{"n_layer": 16, "d_model": 256, "n_head": 2, "n_kv_head": 2, "head_dim": 128, "d_mlp": 1024, "vocab_size": 8192, "activation": "tanh_gelu", "norm": "layernorm", "norm_place": "pre", "norm_eps": 1e-06, "positions": "learned", "qk_norm": false, "attn_scale": 0.0884, "bias": "all", "tie_embeddings": true, "parallel_block": false, "init": "uniform", "init_std_qkv": 0.0287, "init_std_o": 0.00507, "init_std_up": 0.0287, "init_std_down": 0.00253, "optimizer": "soap_variant", "lr": 0.00898, "lr_mult_qkv": 0.5, "beta1": 0.95, "beta2": 0.99, "lr_head": 0.0122, "grad_clip": 0.5, "warmup_steps": 200, "schedule": "wsd", "decay_fraction": 0.905, "decay_shape": "pow", "final_lr_fraction": 0.0, "batch_tokens": 262144, "seq_len": 1024, "doc_mask": false, "train_tokens": 729200000, "steps": 2782, "dataset": "wikipedia_en"}
Each number is 500 + 40 x the weight over its row's rms, rounded and kept within 0 to 999. Layers, rows and columns count from 0. Numbers have three digits each. The size before them is the row's rms in percent of the matrix's.

# down: layer 10 MLP down (transposed), 1024x256, rms 0.192, rows 83-182, columns 128-191
# up: layer 10 MLP up, 1024x256, rms 0.189, rows 84-183, columns 128-191
down83 094:491481489506465507462536524536446534527407446419494463520531555481557457535547475484462539487469506506550531545442575483524513478432483538445545471497526519418576543449507462532500500471537517
up84 098:489582535399491467466431407447567512569483502515491478495506555447514461465440496498542573534527526504523523458477426477499491456504513523532434521571491484482556431449543433480541443533511510
down84 085:495483525566471538493493494451405496473505513577533509507485509482451527493452505512490490518429500469482495557482517578492446521483511492578528474503521447509479500532463466494504547496460503
up85 100:547463523517507527458496534552477486468488518491565580496549505475483532546494422550502591527504535463490496535508496539512542525500451536527440541488543535521511423501426540454484467408578495
down85 096:453573472489535469516522449528494523543435524505526552491490465465468572498581447573538474542524543529501471454498503424421434462509502477485503541521527512478438456421460490527509472459596413
up86 101:606518458457466530524458504508514541533508477428501485466431543514473599586427462491431574496482578572507516465526565508524549466576485470524453482584453542491500415475562488536489495475448503
down86 094:489530467531490535475437533497477436437459516542577473569447456505484486483527587573525511521503492466506490517613471508488486484468474552526493498473480475540481466498498465467531500465490595
up87 098:554552505520514458508512586479530463453492499513531535533514561485501511488523539576570459562512550530524538531489499437545541584497505486566509515483558390548478439487492454456513452512508454
down87 103:481442554507486485560501433491535524498513497497521545509516564449485500551473502513444569416456451561555478450540532582456454404398497509388495539542500541458579546568585518556496492511448561
up88 103:545462518500501476515554533494454469481511470532436553509433463491463491434495516457466573445495384589494536415556513497551551502548461464448518494486542504504557448499475525488563546467450450
down88 089:538520496434545562514619479516495531555507459453530493508517493521493507461475515476459508569466533561468472523458531473462537516525482448552518510546433469474462527504455529492454553517577493
up89 103:566406441497507524558528479474478501520527504438466505436499570538491397537431506425456542524499441518525465455468492499567493537497558449517449528468501535489436496501467457458472585529544482
down89 091:489528448466441484504463478514526492497435531546487524495552488580493484443458481444508559511481505493573492465530523456458463398437494520515455539438513442554543454496490521516474540496511499
up90 095:413478457499486506478539547478478553507538495539480558549501570568546476503498529481462535497443471500576538521494500540501438507475554509497514469464605522544517512490536511473462469485510412
down90 097:584471481484557475442495532510487532528492464477437484442498471461498549498525516533487468490462478530531490522556456478506482419550543463532573435604445515470361472542556504420537568521536496
up91 095:487550468492500528548518544449459551486510487539431497504458481485588489508443502454471491537489553513542538509477485543570492503505598549534524444480541487517503582553604484424465418537558495
down91 106:507486493589488463509613493450521448449472564485506459536533449540493527499540475523523551499566542516517497528432522538536508488491493389501481542525501490423459545499568455497542502515463530
up92 097:483502514522527458483536540451519434400505502466498460530593476447555493544491517494526492474558498472495563482521474516481492501480468480514575530472538459511474581535475606465487496475530490
down92 096:549489473520497542492455511560496515555402483481527459401436496523471511467542450476466535519493482600480451458450532503473485448522513588470525518525424523462522554530456479482490491458434471
up93 092:522513532443437480501458511550527578518496539551575457462560489509548479444487517519532526576479472500335511434531547453539512485507511478587479547482524447478515494518526467485441443483563482
down93 093:520460460520491462494494544530555524463544558491532459521459457480477510462523522510529484535567518523537504512464513469485478474510530475480469452490476390442551533515459465501519448527478499
up94 094:439452463474459501448486464512460503461449416524499508477533468553471513526562437545535507497492532493512506466526565520513513458485429545526519510501526539509552477505424485540504497514523514
down94 099:486531477450508500565555476435545542494517544509514487468469522481532533479440505520429454469395476464495525516445463450530520507493520521430478540456429421455462428514583542473449495540515401
up95 088:557440491564540470541437430590467591461472461497508548486540522545475542456534505549504487476528466525564547518497503540495486489460514553489549470478480464434542547463447449504478467418447458
down95 087:543461523558411541448539515470477464532550516572524439509558444555507479598494529445535482489476513566494411439460486480567575506489401456491479559569457501545546451468483557477530493503564549
up96 105:548474482466501468478431501522529471434471565528501422511486448545556530410547558559404552465466491452557525462508438531506536559467567518458524438520435519468490486482503481518424449485485570
down96 109:498594496399499510462495504556517530500502466482555512410489485512589497449535566500452526453527464488520514532465478560495407489408498542451500493521527547539551541520486490498428551572552489
up97 092:488500520454521561423449455443472514501509460451472485428453467512500520539524506485525489465523502506542469470459493419581463535456510534586502506540446525447540576511509544537543481508449489
down97 095:453479502426482528487550546499438505501494416474597465450551507475464433548575499470434574475546496547488472426538516490475518467497526536423479516521477383552448493529448508482502399478497495
up98 103:421429394482472481447488461448463477538469522512522484455526538560455482459505507476528480544563463493500482475549521463509483550505463420446507510528480498479511426517505526543500474541508478
down98 093:522465495555497553581542549455552522546498445452513525533465517481471511433493519530465466467497520583479551453468483477468481600505480425496512538512445526487565540492503419496534555442410485
up99 101:525510498505483450440494446382464521542497516482541492483546590513458488456492448449471534479500519502552455478482513511510507559522496449508557531452503450542514493464417515492532448451474496
down99 089:541431486502509547545491491515509511536502470503503461530521483561475534513446492533526463432509487488484520542484497445446505535451525516495452458484387470507523498491469464502448473509461508
up100 099:481515480507567478499530535518503457531541494523481503526504424509508516463472573469570513474471455464470450446498463434480525489442518416503463503506493515453535479557491507492520539596517411
down100 092:530483508508408450562516444511531469516455570539507461533513540501539482491563421481486480533518493497544505572488510582533476554508497542506556497478510513541542521479530499491492492537503497
up101 093:546455476512499501480522392533448447515470395503454457507559508479491526451536512530510504498507495549525502424485527480468530530534501483460514542522559497477470510465605507520501541405510472
down101 089:481517579520522513481480519533502520473475568484488476509501478526552527473486510485514490528562469493465547501473484562568463483565557515501549454445475521544498492528504519478495486558533511
up102 100:487476526506527462503477532553458560504515510485400505477544547452595487483481439518516521495476524506537530547528512472514459513557455492522562429520464457511505499403431489447503515435577594
down102 100:536559464494457579559473567459501574545472475534504469481533495546541551512480449473440579533527488495457526537462548542473472452451520524532480454430516502479449487473492560507504550491541522
up103 107:536427564485400470539435479535510576482504466481567522471489458510420484470547428461558555493534556535505494456492541470541503496479551455469451484491514495478469501547435412564523582423494484
down103 109:432479493517562443476494520557544564482483512525524521450468548521432412552528475524462536520508483410520534481442473472573462579510489500491469482526435516546545534539520460602547547424498523
up104 105:553569504489514534457488451455499480552457524553481490561507526446528551492493517503450507558457508519488465494457499533539464537503524432538495484499582542556547475488526479463518544609542537
down104 095:520429553450432534447426541519468477421497506526465549499557544405471495440517501485497566508436507479462472471522488496507485477483499459534439446446566514466459515462532523429481504408490558
up105 097:502514430503467534489519504569519497508474461491483446483511520445518500557565563500492477485481498498492500530459465533542553554447462517479444528499465490508515518479487486477489499624424494
down105 096:507484467497463438470495534493523545466431484483525486488561482486499494554528487535529507518573544524540504501472479475599477526512454494566495472503536565564573598470464517395463563495510463
up106 092:491381509506519492512527518453440535401491445526527441465514470497532515491539541559496488457534500550549512495440553481556432527521482524545496498497557557445485511576486550491455510492493419
down106 100:532519510518396535457521486555610491455565507469541495511445552497477547554426494491509508487434482631420555546559450573529523450475436509504461502501515507483526559507508440516493519532532504
up107 098:506465479512503504482439505446542540486493437523401493437516506485523518497443497537495430424498486498502515525540456522475495499522485538564537524548464495463504523515497570539474556482549456
down107 101:547457516529477539506509510514548447524561529480488463547435494476477569486541496490520551531459472486524489399514515457478481441477517558428465507480524493463455545441536525505529488525428536
up108 097:498491497519473429449448547519493419507514496541483490525461489448380584587510522485512499580499532525514538514543417522537469514482498504421536487503475545498460465519549460586400466503510534
down108 098:475498487559494450509511438495449542485501488517443533536539481531513524419535563489539468483561501578464528487473507500547530540517523472514497471516496475494516502508399433461551534595577530
up109 099:522542463540479541504487513467593529433475494470582511502501517457465474496506465441507513529538533518538507493498484528516470470522471505518486511537499481510575445501493428467518511599482469
down109 101:514506468520522499504469482520499438533485550474432520498488617532464554513518485603552590422422486484487477474468512464448555515462482484441473490438479497452401477528423529456486513467496508
up110 098:475528508486511470475463466489501498458485469502487497460485512579475571536503500496471442455526424510596479438483472523527501498489481530459472522494554523479495503542489537490537519463559523
down110 094:572521482487483548532546546463484418454502498417623504545480434554468505510489523537473442527575506478539489500439494533461505536520507553495446466476518506512539512466430435477572578542489468
up111 093:491540459470554449468479408549494490509539480592483510510499460469538539483492508521555475481556502551528541517489509557509455439503556498483471512511490496543551603484541454461457476465471516
down111 098:471479489550522527536558485457443472477509485535497398523566506511529486417514497571492439476443494446423478509485489536440486485508421508546508519453545513451497542534507528520470530485588466
up112 102:550524525535527512446503534484526442490466471516428536491456496528479508424507516449437550482520447472536471565436480436505507464544527530501477459485490544518550501445528483516533474477463533
down112 105:547492546543513482484470472525436541551566453534468514446460486444575570475578481444535520535484492515531430583450481463545464431451443532548569476492547540500481484493485519527497531513506484
up113 094:517511439477492494518556487525568430571515555524415469453508519526490467436508492564574461482447462495504546467557521483486472505544520506499481495572505493547413472491486519490501512469407416
down113 098:511525491456576465463521463503466532540509485499452510576510491506447511500500542459466576556486501427529463512501477484471519464519542438510518456518465544501602522473457432434545468459429517
up114 101:406484518525512490567509462537485494449503552479467485504545557494460542504448474558525503477519519505556498443538507516457541531550520522527570519512597509505520498529512472448482509393541445
down114 106:451480550543505514486520477485462518430525504508520501533481550483477505496513463527521420496401462502493474495518497529470460478498559510477513427502479503560564610494578466495495542572471482
up115 095:538494523502451492514536508523520549493461478561538526459400468487453504496462474493499556462519504551463502517488478483540527515521479487499440498519502498422423425578493493427559547482584485
down115 100:463521513540494544502500546482497495483497489547424499499520534477516485535465498527485459541442520527430506498527576450475491494432539486540509538542562538500482535460484532597551438522548521
up116 096:571479507518572502422521506526433495512506455473479497461557468486511497468461474487491491454461576395554545501514510511518493470451492506556477494469614521503453451512506431459521452543511462
down116 093:478445460454533509478525420481428487446528528498460519476442484462461531483501605476525465503496466535608535501447470454557542572602515506536554509496499429536533533546553497461480448577543437
up117 089:428510482516508545510543563504586534544527467499541495516489501415392377585536442482484452511454548524474490531510478519496498511499594474454481512460467495502511480475512454494438499509506519
down117 094:486473509487532529500495561510466509498517561523462475496518486482541539463468566504553578471560463481570523505419441517510545477510519470486556413544554477466514486504480462447518565472461523
up118 103:479494530542528461503432535505569480436521494451525540501536469571492484520487477554564521391510505457467493533467510486459468538500439519444477527526496564503490517550525453498463496527475524
down118 104:505580435437504524483528495532480432535558417497557571533533442446541490513510528473533517521545489483482495459525494483575539471463466521531497530503526394506543487491530548515537509468479451
up119 099:503565502474450476502538482471456526515544536496546533491520434530503513520451554499663465490528553521491583531502513453516531485527472454475474484473503482570473560401565505493485516485569501
down119 108:515465573505499489490503493538480557469580481507475441488549542540508565458494505469450514488593437456539521472438506545483504486548398525530541436510549571474459501486496519518448448517564533
up120 103:451511459513597532520471530452436530521508538534510420497495519452506504463417516455538511468459491539474492482459516491493496546503458525465587505473511516470503538470432469511483455444482498
down120 100:508560504504468462547482516491534526499513472464435525532462507480440496480493485512522537515491467497434448487466466524521473497487523442531536522479529515523520516498510547474489482477523549
up121 100:599458547471587509495456524472575473445436512501523535559482538497462484525502488495539517502506520511416516555498527567408486448501529520478470521518595600472488523507522508526477472549447491
down121 103:469561489616442525434480503463431527521513459544505511486569442437560543503507536474477504537533457489537462438562467507577511511507498490530521495507425436460479498543497469491473584478565525
up122 101:516530499516546484466434437460481466537492521478466540543511497443553437459508555511474562519535501499564522451519493491463521517525513507500419436596559535474493454498510527504384481498442524
down122 109:509449526509504498551496493519556445479445534489479550510517495550442504530498602447503527499481442438409472509545563494477467496478511474507502599495472448461578571520546481510507496540601449
up123 097:518557463533461465491500562505538466513586472478491476493409417515437450407465485572501487498473492536446510529498532524496538506562466509530489526539545522504484475512502553461472481399466493
down123 102:443521460542449491471479414517596503483524546566486522533572532552466629468579479471520438501414547560533470420486501487487429476517497516554476491572477515492437454488489440472440468527516529
up124 104:471558513574474505459504542528526525553525507540544545560520464474555471490555491505423516534485480530492508469416537460544543495536483425498491554523437547495491507451492465500463521481453446
down124 101:524470568520525481504498469514520517524581491508525540485494543489539517507461546502473518537512512541507539485424435470479532500493483555562514461497489483518528455440522521541475538444492563
up125 102:489521524471466565512581491495490499503480450477471568517558575431508483472514530510568456515540492493549546554489515511483532539535455525459504566477505524526461547437575472604477472514483511
down125 091:530544540521502519427473510449406502512475451496523517480471491474514553454515495460562525593527460500492480545465535456487418456613516445549475412523474471547532517502498494469485573559538524
up126 107:509485580501535514527480456485592450474505490525543593521529511489546519431385501509434515521500383580538488447498515512487437512450520511512492467565502486501534496498495591472474439521487579
down126 100:494470449523545456503548541477520513542433535431482504537437511545448439478490592496564513449546462510482506476616490484447518510483479485519497503504538507484463569503441440495433450432471452
up127 101:454490513443499533515438456510537503525522509545441525464457455486476505495519505566504541405554539449540571438489554546487518479591495532558504553497518496457485515513470488552474549516503503
down127 107:500481429485558525560491497505467474508500508497475480540468487544503486516565504514565554491475538494592435489534490451531396470438477495463467455523468425543581567533574479490482591482471433
up128 096:493531551463448551552510473522461509543486545441469492545609514528398463512523504536495496510491485518421473538502535437522477457504474467581552477496507566527508455458496502472494463483491528
down128 101:500525480562446536428452569588469541437465443466504523513487485475480503535467502494519511519498519494541497494518542545499489593459448480511520541552421448519500498487547497488463443519507433
up129 149:575538484521523489487489537507477430503558526592507543466493488557499432522473448494463482565481474482503490529455525447454443547527465516474502446514538531485487483544448448496522536515487567
down129 215:514543501482548517527544534427492472480524479508456501467467480588488388518521442577433449507445574479490492492402463507502490543624498552437514504526469545493465481461572459472561492442530542
up130 099:499513510513548492456530475519456530475482459478457596495564481517494426512538432564528473487506573532511486502474523530440437515519505539457512540578480506539498534438447454487456538502504412
down130 093:517584499568451546571527596513455503484493516511564479543504546488500490469512503526471539462512493503461571497482573474488560458522418548514471547492509456451542565520507463514472553548441565
up131 096:486543509492482471449474453502515484509478472518464537471504533492534427490499569527413517525466500465533470529451464488564541488524472540387490501539496501528479507528472419515438515564447530
down131 103:504489551411407510522568520457493538462527551549424424471556533491423496482508523553523445504506474502472505462481509435489512504536497439572526434400478534483493462488413553436465489463499537
up132 091:518478490441485501479523513496477490535578494500553540510482486488522497467495523451471499505487450508417479530483537590490471476516467488551535520482516499473522454481443518493469499499490490
down132 105:517500474423557482430434494550580458509480506569512503444511530496467508545542416523535406551548520497519540466472516475572531518529578498535486452514447547507520524500496515431480556466482509
up133 100:373535579450533451543544531566527478464470522540554563513481518514453510487545529550606464619537555492402484541509475437486425468544425522589497503552513548527497474516519558428455560535402475
down133 105:550488491487477551552506513503549508508540520490539487498466496452532508463564570473457491515552499475573531502519453538469494433524547529505557493439438466416488463515430447537494513451492451
up134 102:566538462509490550557536479507476479464587475472498464465550547456460421483555486486503476519491472509464543560517452495530478553513517576526515531522457546494502490496512541565502487448463511
down134 105:500521511515486469469550555511529478516469493578458492473486562554562547554470532489395486444494549460523525474447503560609502477522440466452521464502534467535471534536487484547517441504527548
up135 100:485494510447594582444490561573463450437542478482439497510497616583458496431515446478544481462495519519566467427484586547503431497389475476475474502484516508478512570495460519494511503501572516
down135 103:465514436553529506470432505530458546526461485499483504524568450494515476501460499477466556518511574475468455542598617552467542573503508513565542500535518440491603536425511513477497529538484533
up136 100:525462490538483482503518558496518473479484512445388485483475485499521458486481532528511466453561476533419480501465480533518460538445517500437461494419545474475474484492501553475564501502492418
down136 101:558416561512496483474518470509547474479505508441505517506459559577457508483568454492497458518513509506514470516468547437500449530532443519562442543493559469411511530426518496471497500516487504
up137 112:569527472508465468427506495524521474459476529538486483504496531472481541562517521474494553493482558493422522465503538527481554507494518462487498594539477489506536479424501487469433531512492503
down137 104:495464506518497535476465529584533493527476535588489553523456534521533507543527524568448523521461542533504581523471544437478525484598587581487491492461510498534496482475431490513463581480501523
up138 101:497465536479481492483432532502491484507542451498543509534517402463514555554542469457479445541521530448527542486479470526526455446513498487502425442464514493470510581512474533423450513530513539
down138 102:507459501516486447477518483546571479508488594471472493461441534477482488474556562532485491487560455554510488483479473501551477520469524491451538506485463456501509439469606462494520508465465506
up139 099:552491579477451512538519647484540497553467573511568564454434491493546567514565500551488479493411485491498571494498481481520479550493462472518456461520475526480493471406453512492460567487491525
down139 106:541520430479468482468475516556496452558458527504461489566534474467525535492447412524516484499508504579539495531448510503533520528527497522509463430437512396525497458459524497508443499530492456
up140 094:470488497480529477534508534508470519455501439514472470479459531494523527455507535502503495500459458519610452443457514536418530555527470488499447524507492494568549578497477462538532470534529539
down140 097:511491445553509534476521522494489512542422504496487524532544442518541494509479522454375498483601503463471499516452451534587493514482506573475468536479483521516515539511444505542502497518476528
up141 091:475596515545515533476471588501536473509437588526442570473524491539532548501539594496507427455528454455495564581511408522542441424451487538457522569471540530505468491450508534477566544482486534
down141 103:455509529433560508478528566485428491441509531504504507502536515469530550502443580569456541473475524444479458499498484467479524510485438477483468500462498511446489469562521402550596538509490491
up142 096:445505426481503471462471498513536507531511510458607550515530525470452573502440456475595447502571567494496510530503510506536488482434528465499492516510556486507464506460444566535500509539471508
down142 093:457420524537480545600483486466482592404500559494524440466462522483460515584513522472454535501458497605509559516496476501517526477431457510491481468507477554481511492470458506490442449552532488
up143 109:478579446496413634524564389504444520510505503525501509547497528535500505537543476541475544463593453558480477523456509473437529539520523523502523515517612499481445533471518520470477505509506506
down143 115:551518537526448548417432504497478522519494511502534485533468415502539521514451485565552441509539444536504448442465526484424501572531514525510578500491462513475458513460487495404428474440453481
up144 097:568488514589471490528525542475503488498424494474526495574512563454548474457525543520508482468565504477438472497424494520469526529456517541496596473505526476512490457485482502378529471378447534
down144 090:456506487432483518503480461530549511539609493526493436486431477535472547549491512569452445502528450456526397504538466505498595471519443504504460546493526485477527510448391593564527554482542476
up145 095:427505491467554477460512504520559499473492484545498458526465463444458541508495526489547480432508542452462491420552440461478499506497494453506465592468566403564472554463447497512511480503484623
down145 102:590455558560480507491544483458438463521502500431486521458519537504486507501546425491532520541491459479527513519505512536490501521432491492473482401538484519485557422497465465514500534457529465
up146 100:512506523481490537510492555580489451456424490499438484442508517486499495476507505471476588485542414577488517560495513479498453515483547498493522485576499528488458425413469490448480513546524465
down146 103:489490467471494531466504471478468504503489480472464547499507539580553496487517445510461442511526432419449494496504456567488466509533492433556497457471503536557513492467524478498453480542488483
up147 092:536508477471476505504572456471527435595487512513498531488487468490500525467474447503551441502496485497525522514543529462469517544424502483491472436494438465576488499530449432543536435436509449
down147 095:535463495534505538515551589516480482517579582455504495484516527479515478523498447486474423518550455511524524508487481518488489512544584496564459554537463435509474484456521538390444538412469536
up148 091:548573521547471532509458478508464598496469480468472401539557464488491522429552504490528545478527494458559428507447527492473537591470528485463475640531484535538554553487505445467489513466486540
down148 094:455442557458519543477508473423520474530547494583530535488511534526494432535467448496534560544496547545512505468585455476479497394527494535459521491462555484571449500472499563561529423527527502
up149 107:503476545563467532508540530452482515437533452538599510511529561478541484463498450499509548472507533533441500461518501543441524487549483572550505522550539465443426494456473494487497544501485530
down149 107:562443434492491524503563452476501606456461489438501433545434571507486471464489521448455528493548518473539457525493539516536507451555490434425518506507450506556495462520509488538480487499485515
up150 096:575577539542504502544499470482547505497513393534440523520458504505529535523507474456561557560497486414496572496497578495492466481522492476468447516556492527445517563470594503445499521526534535
down150 091:556532458435540369468527545535533525530456447432479554491491466533491544484499445523434492554575505503582439523510448520555517466505564529498449453480558470508535506501523458464509556518483573
up151 096:455449462466493480484448520524508519484442549519427462533519500620495521492506499494535494590531567455478527547497454468510461441528466471508488512519480422498478480519518519596441434514521524
down151 095:518546548535586483472510557415519482504524483539514518531508551501476507511494469502517495493512497554515445483490508522441448549526485505543458514478497521511547516505549461465398542485537492
up152 102:513448480522482524425574492507525480431486517456509578506524459500419559526504489457444466448430552456443504489401560526489523533486453528551494537528546542472472486474512537524489516549518425
down152 106:541526540427493500523545470490459512452479531522462530501492460465536460549409567485546541536547502444434505509512545536571488572545493456577484505421570459547573492448533476484434455534488461
up153 097:568488565546518542553481548482486510540529475478505428391506487517546470477531485487462521493496441509538499489621477411540538501467462471531517515505529465555493547533375568494484516487526471
down153 090:481524426487464512522541471568521504436478491549484518520527412461433483457512504473515400457489563488403525478538409516392453480512473508490489518516409510521499508399486511533488433490497488
up154 092:460460496545457499466475529498470530493537499509499543540445479504538518526549556522526497469525520501482505457477487574467485503487473565416412586485504555416584509586499444525582484437512561
down154 091:515510462487547481496515508520544504520616494482478456517443470485478547494468501463528481419469503551536560463503525422471479470483533473523500515560515516552512520573541451478377495541505482
up155 102:507483469477508470360483479530472486546514513518483462470574541489445569552532460397475538530435538472481504516501454479536538514453469502448556530473501534505561498484493556456511511456528561
down155 095:541496451448582491394541487525481536447456494486467507508476468560498491441565485495496471530512567523516436544556512542493515474475433513497496561481485436529429515474569528457458466457525579
up156 099:583547525521592558528520481500511576522533565542407462557497466465529515503537453465536498458513510428636531522515441475445538486451449531492452477484481510477493541481466547479525410550524566
down156 115:497526473508534482532553474518522466510475508565430545522503528503429505490438522520417526513485486460492588478468579454463516552489489506476425512538511458537524473488462452530469484523506549
up157 099:481531555521467524518459497468479492473505455541573544545550518511472457546532501438472466431483555467445516484538462500533498522489474561477502554449485502479459494654526535561581447537479518
down157 108:498499437525453410533430505555549509526515560463469434488496511493497495462528501538474533528524486459496525467498535474486525497495545457450476463516516524515591477426471474459494489409535474
up158 100:542491532451525490500552470505466482523452441468423497505472461521391539504528470537544519521483437525506470526511512511406508479550494454507517506506525485548541596458533484481490558512534499
down158 095:462534504456498457497518562519491474430535544483506568471460529522602509491482491523546479463577554485556536576592534500504520509492426506504494484455477461481512470528455547493423526506449497
up159 096:540467465421527529448496461630477473481466474468580496502489591500461492476539455496554503509495446473559496424484528516507525419577527551491540539483507482472483524559470543484460468392426464
down159 094:566546479484504483524544468463456502487551538521473525571484515409486501478537439509465424526511484435516526465496486451418502480453512499577505510571442455504495505518564441513547477440516495
up160 103:444482489486540485539491478514421541485510542467433497486529460519385412385582478435523505470551571466475532484493541445490589546499522510471453530452510466553546541405526503471478493431498547
down160 107:467520506481564452432583569440496537531529500529510574515500527515544552530531551504528455495502558526477514430550567543486492392505491494470520482597523457474436465504479461501496509499414470
up161 110:550515476489527452425485503525568505497486534449398485518469594507489477469464500517487510530536533490478470527519505606520455525501561515471483517478528545429494524544548538546549542491460518
down161 116:536472546449505557474498450513477513460563490467436487479401514520482460551540512495488499516535466471526446534545459541487561492545497527446446536567444472465527535471487566463560537420456490
up162 101:492579491533517491498541429499425432468500508483464559509579583445455518473496474469505493492425569492516515460481468486482459506486473514568440442535538469502460427471528546423453564466474510
down162 098:537490474493517471533491465470531517577454525494530417541504568458535523522496488490557533439460497516475547466545560498486469521522536542466525521479576467579547477482578459535572556505526473
up163 099:459510505456488535553562568461537496544499510459406449543479516508544494485501521444534525507478491556464465477491505510450469508499487533512508576431511459497426504485498499565462560525486572
down163 099:489481511568469511504461453494385457499497496526512448489455503520443537519513559465503447523572481508425496548466482453477537530537457500439597463491511437466552524451456492520484414515542473
up164 096:518540467482391446512509610528528433461483469482522526514482551513533518446466532471446534490512549561438526479525483513518552421450454459464482385479519486516523569492480501473454540551506561
down164 103:496477487481500489447508507518541523443537469522552443444558476437500501408519558478578530513556501459497536528515445439428504511528514437524479387495503489548496548420581530556476443565506420
up165 106:506541454424488501488543489504467527474471547483475516559501511510541453529520534491412581553435441510495501443480450480493447513582531563443449510526495548435464488482479464486444538585498491
down165 111:519477470569421528522502443502529521500493588527535504511548449529502488491527441482481526442546564480469448462539567453466502527515497503477419473525480502524527595548518509516447503479485523
up166 094:513388481477478526483497551517450441501455475477485454458459535512494626510506562522430526559468488520518534545491469512431434491541465470499431486520507465502460610475460514521478552476465541
down166 097:551454516587559460478449511476512540510572516527418510485499451463548502474514499470571476478450485480489537421511516520463503452491546461493520469543541422485505525526492562453504520571468406
up167 097:462550488535415555491523497475566474518565478454556508446547503468502520474538494440467573423493534487478527568448537483511478516458450457506504537538528476525451447501437529548453411495544516
down167 092:502496566512552535463474495519449504499447472539472460506516524424505455515531520538484448482575469465537445507554533533468547504511461511532509397530541505410483535444456465508530590545456507
up168 096:472464565504464536523541432467577487477487470452475529382505477484433539532407523509418469471490596480502505450526529466506501426441400450479510543580539485534451512536543466484531485551549493
down168 099:458564524536507447445553581523438490503468573599490477518477474539453543406519518448497498511550454499469468486486517451504458549475490506595542570457427512512463564485448454485546477547534513
up169 103:580508527556500561462614475598567467442512503544480462422576470453494536534506479449572494455478461455473508506457435431471494559474549532493500510456494488423516478468498536495472551443486489
down169 092:489516556532517483558532590493476541438528455481449518496495507471483499486503527467528508431523505477471525452580540561600520473473533508480495521553552505474486502588538427520528495523492539
up170 095:462505515505448509537448522474416524451474489476502437508515538614530460483503522521534529513531528506471433555577426501496573450497519502478487504489524443544494533430567462542530525500595500
down170 100:467529523527487441532502538507502454551546560473548484539455514500507518475558462543520510501567490434478450503457496475506526539529521530537475525505500496540519446555489497420478512425498522
up171 094:513482477499507547567471515517542531542516512473460509471501481469570531454509495473564551576498416516480488499395480465478528520491452555499444482531533550492575420433493549509534454519504477
down171 088:408547461498518494524466495469518492486474475449536471473521530594470466481522427506439470504498540588541553510496534520537443523459541492520515445505485502546464471514535484504428523553455522
up172 090:513566500446527469522473519454466479582486439573466468511445510453445521530465484509545457528438525532500503513495524468457503514481451488405517519451456556453468509519516530492452522474507490
down172 085:506445507529547491518497508547500495481464504481544479483517419493490450387520505523493535461600495417489507455498546525494514559562503519503469533544511447460485460490460477531503582537491526
up173 090:531513468473506531510564478481437482493469448538571519533561410471423531502497504468522492540517502532535481497455444468483567553448546540620519533550450556464550453523487452556437467489524517
down173 091:512474506518562532511412529462542476575512540470458495502420535528491487475513464484534465445443463504483445548534496627484558475499471493415534515465543475511527493463460523468531554518464514
up174 097:555462497505488528528504537562455504470522595425527477525475465536483488466522529454556524538445462565413489473455475543527496490579500436503526531433407533488566440448506509527488509501454524
down174 095:490566476480526474461488468503540507486565483498557521476407459458481481526515526567448455552504457479561471487531497453497503530438493546469449547420566469514503524442577481554465487531521542
up175 097:486469546477473459510510509507465474482435571485477495542501450448608540439396504536533509504516480463497545450559510488502476465557547469527430458451533479539490516497455539406505466538554565
down175 102:454528518419421464506505469473480565502481451483515541465495500464555447578521472496492423534458377508501515556536408516514470551509539500502469545533492547506461549479487477551595499577526429
up176 095:498575510458447441496533499518518455449478552572492478494510495518498496482507503542496525509514515419523530543472516556474511539465481463496504535495434498467436564536498429511498479496498516
down176 089:529466442506504422570468538505516582494457471486563547500500535529536563521517549478467489546553457563498488487441512441480460481483463504454414454546529531481573479457488464488470522510537490
up177 091:513556523501541415463503540425437570535548500549462546477487450501497518574519485493549517543451485556488565505462472475530491492534500551483455438479458498471543481547590434506466537535441546
down177 096:434525463425465562483484499514552453547545493495552430532501501498492543449541509614459491504522470499515420491495542495459471577437529510462511477606473545564483481478450493529517492499548580
up178 102:493529508521489515487528474511526511509512509471550513467529558442465518518489528451488516422516546447531549451526486469465506532518510542447548518457560454423391452509497532480465437483509521
down178 100:489588545482467528452514531510477450414495534484561515435530546476512455529452469544485480588463518473421365506492596537453509501485454516542512450487456532443513524502487520515554493510488528
up179 094:529501508484473482466419526486505510480474535557503533531517562479464446545466554474511515485499527486481456542486506427566556491583499497453492545503526477467539468531437444499441451496459537
down179 089:512483429524526483519374429556534514492541524485500500535509533496619524506562457505490448508512459500438488548527536494520483512521480433536522520476390496497486513551494469501503499484516486
up180 102:463414511498478449468524453434509460534533491588421501493497501591571541475520494515493451561435453516515485453521489440445448452518518467482550451574408497530475574505507486478523531501528540
down180 113:464483457462440511523592472467447435455532494532403582478496466422505490430510485447503497538519503506480444500529421440529436562486521577510559558523450449586446466468480462583462497497484495
up181 103:544450471478466506421494524473525545535533516510472547484499488502532508442523523477472513600470432520533529512503451544485482523507607502459555516495549453460520502548498493501516525539522530
down181 101:452573493533496486564531466571465475505489497483472511506530535474526489519464429472556397540450536497505444483461568489527515426524491473478473451483448531536519497486463463521470483463493523
up182 098:588521486542537544464502553498509528513504475502580410526555547544520431521495529481460586494496539478494485535522402499522551542534441446479502502489529523524495538526482497512464517477470456
down182 091:531490557485538491544455421509565544433483462413518471498484542523527494508607515526465530442553494565588586478558433522443506479565488464518550532464517496512408534522515511488522496482455500
up183 096:460453499538495523531470566469506420528502482470489525450524482481491517428456498438444430456564522508492586489420469398541567562581540461480514439487509577437513517517493478546485466513505513